config.toml
n_head = 6
d_mlp = 1536
vocab_size = 2048
positions = "rope"
attn_scale = 0.125
init_std_down = 0.0
optimizer = "soap_variant"
lr = 0.00764
lr_head = 0.0075
grad_clip = 1.0
warmup_steps = 200
final_lr_fraction = 0.0
batch_tokens = 262144
train_tokens = 899800000
dataset = "wikipedia_en"
Each number is 200 + 20 x the weight over its row's rms, rounded and kept within 0 to 999. Layers, rows and columns count from 0. The size before them is the row's rms in percent of the matrix's.

# layer 4 MLP down (transposed), 1536x384, rms 0.261, rows 1250-1271, columns 128-159
103,194,185,206,182,206,224,178,183,222,216,209,170,214,216,194,199,219,188,251,174,183,183,207,209,231,222,176,210,187,190,206,215
106,154,164,172,177,200,174,199,204,202,202,173,176,207,182,239,210,183,197,234,173,190,207,227,245,230,209,229,209,226,182,181,186
132,184,233,183,192,219,227,224,205,162,194,190,191,236,213,158,186,160,212,196,191,184,156,195,201,208,187,225,143,164,168,230,207
090,182,190,192,211,192,190,206,222,176,147,229,177,208,193,185,215,213,208,182,222,217,232,189,156,154,196,188,189,249,208,214,213
095,148,186,188,194,196,191,158,189,203,184,196,209,216,202,192,185,178,204,199,207,188,211,179,181,224,175,174,186,223,161,196,204
102,232,232,193,184,200,172,202,171,186,195,218,208,200,218,187,201,162,231,201,212,208,183,190,208,173,194,219,173,205,220,202,182
101,181,204,249,180,183,213,200,240,210,169,211,175,178,223,232,233,193,148,181,205,203,196,210,213,221,213,204,187,186,196,190,219
105,197,217,176,185,178,178,162,192,206,190,216,206,172,189,189,239,207,213,211,204,222,199,178,199,203,213,208,191,185,214,208,215
104,200,205,211,200,190,225,204,157,181,210,168,222,238,186,217,187,177,203,209,187,225,180,215,203,228,209,201,229,238,184,204,225
093,212,195,183,182,197,227,193,234,168,176,218,232,233,207,223,215,236,202,208,214,209,182,218,188,187,184,208,192,196,212,156,200
099,238,229,199,208,204,222,199,189,220,206,187,242,228,203,179,214,186,178,224,171,177,183,236,198,193,209,218,170,198,230,221,198
093,208,198,200,187,211,221,212,206,223,222,215,194,184,177,211,185,206,180,195,241,208,202,225,210,189,205,231,180,209,211,155,149
095,209,191,190,191,192,234,202,199,208,188,172,170,216,204,191,195,195,213,162,191,215,233,196,180,167,198,198,205,186,171,211,211
101,178,205,206,223,198,208,225,201,174,164,192,200,202,192,174,202,166,220,196,192,193,214,214,221,217,168,232,187,179,205,223,193
104,213,191,197,202,196,182,154,222,182,199,235,217,193,209,214,189,203,211,213,199,219,167,232,206,197,234,200,217,212,196,204,205
101,208,189,221,171,207,165,215,183,191,171,202,198,197,190,211,176,209,158,229,165,193,234,187,184,253,207,208,191,216,189,178,214
102,193,225,201,216,161,199,203,203,226,190,220,202,201,223,244,191,236,217,190,194,175,226,210,204,210,189,215,181,192,203,202,215
098,213,193,225,212,208,207,207,217,189,231,198,187,197,195,181,194,187,205,172,227,224,221,191,183,202,228,172,202,177,187,206,210
098,186,184,217,193,205,142,207,201,190,211,207,218,184,228,197,179,211,186,187,220,212,212,223,210,218,159,224,225,219,204,219,192
101,190,216,216,203,206,222,182,183,203,207,200,202,193,197,176,204,192,243,189,236,202,217,215,228,205,167,212,188,186,189,195,196
096,229,173,200,184,225,168,206,200,188,223,157,212,168,208,234,200,183,190,229,211,218,201,196,209,206,218,221,174,180,184,217,207
095,192,222,214,190,213,212,183,221,179,205,172,197,195,152,198,210,220,215,211,194,206,185,190,174,238,201,221,182,206,167,209,224
# layer 4 MLP up, 1536x384, rms 0.204, rows 1251-1271, columns 128-159
116,193,193,189,201,205,190,192,170,209,212,176,158,200,150,181,142,210,218,220,202,183,207,197,194,237,189,177,158,228,136,234,179
124,179,177,171,180,210,241,210,231,148,238,173,189,229,247,147,184,172,195,152,168,192,142,188,192,213,207,220,230,172,189,245,196
100,194,233,189,181,186,211,199,178,195,232,195,217,193,221,220,203,208,179,174,169,193,174,224,230,242,215,198,223,178,166,184,199
103,251,185,183,178,183,218,199,187,178,214,205,181,235,231,188,228,198,199,187,151,173,210,248,210,215,237,207,187,187,213,181,212
107,219,201,203,213,227,223,194,243,162,205,221,164,217,225,218,182,229,198,211,197,216,178,203,230,232,207,200,157,213,214,208,180
106,200,181,195,208,173,214,207,212,190,214,234,231,191,214,165,194,187,213,179,161,190,192,236,174,203,195,187,190,166,180,211,199
108,201,211,193,212,178,204,211,209,207,159,153,166,191,201,195,196,201,249,208,211,218,183,214,209,204,255,225,187,223,215,181,191
100,194,206,210,183,200,184,238,194,202,181,194,188,177,217,221,202,209,236,217,222,165,191,168,198,183,185,203,216,191,216,227,192
093,198,189,219,209,196,181,249,187,212,213,162,200,194,197,208,159,161,165,194,206,205,231,186,203,215,181,179,231,221,195,231,162
088,205,214,198,194,206,201,200,189,180,183,181,196,167,192,215,230,181,210,216,178,171,195,177,200,175,232,215,195,188,178,199,247
094,191,190,196,197,187,199,189,204,196,184,200,221,219,212,181,204,221,232,183,192,218,187,151,169,183,204,175,206,186,219,202,229
095,216,214,176,243,209,210,186,230,215,188,168,213,186,218,178,198,178,209,215,183,195,198,179,189,198,201,226,182,244,175,211,243
107,200,199,210,180,174,211,221,157,233,176,231,217,213,217,189,228,168,209,191,176,178,206,158,177,197,217,188,179,177,230,162,220
093,209,173,211,185,215,200,160,206,184,191,214,166,218,208,190,213,172,189,168,217,202,229,207,235,162,186,229,189,191,248,200,163
107,207,209,187,191,178,221,189,191,237,235,182,194,206,236,196,224,175,197,183,181,206,183,238,199,194,238,185,201,216,244,193,209
108,215,180,200,184,242,226,173,208,184,203,207,156,210,183,185,194,201,202,201,194,187,199,229,200,166,189,202,191,197,189,192,174
109,217,196,212,190,191,177,193,192,206,236,216,206,165,191,197,183,213,182,222,229,226,187,148,199,222,219,178,223,192,201,194,224
101,181,207,167,196,201,202,178,190,178,193,193,191,230,185,161,206,219,207,215,186,167,186,207,183,155,204,175,169,195,170,183,205
105,202,206,222,203,229,193,188,223,185,207,228,210,166,205,223,179,210,213,220,205,184,209,214,182,210,221,202,191,206,215,219,203
103,195,217,197,202,178,196,193,216,197,186,246,198,251,214,187,162,227,189,156,218,187,164,191,187,194,166,169,217,223,221,200,162
097,216,209,212,220,197,194,192,204,222,182,200,205,228,221,206,179,167,179,170,189,181,217,183,205,160,198,220,214,189,236,185,233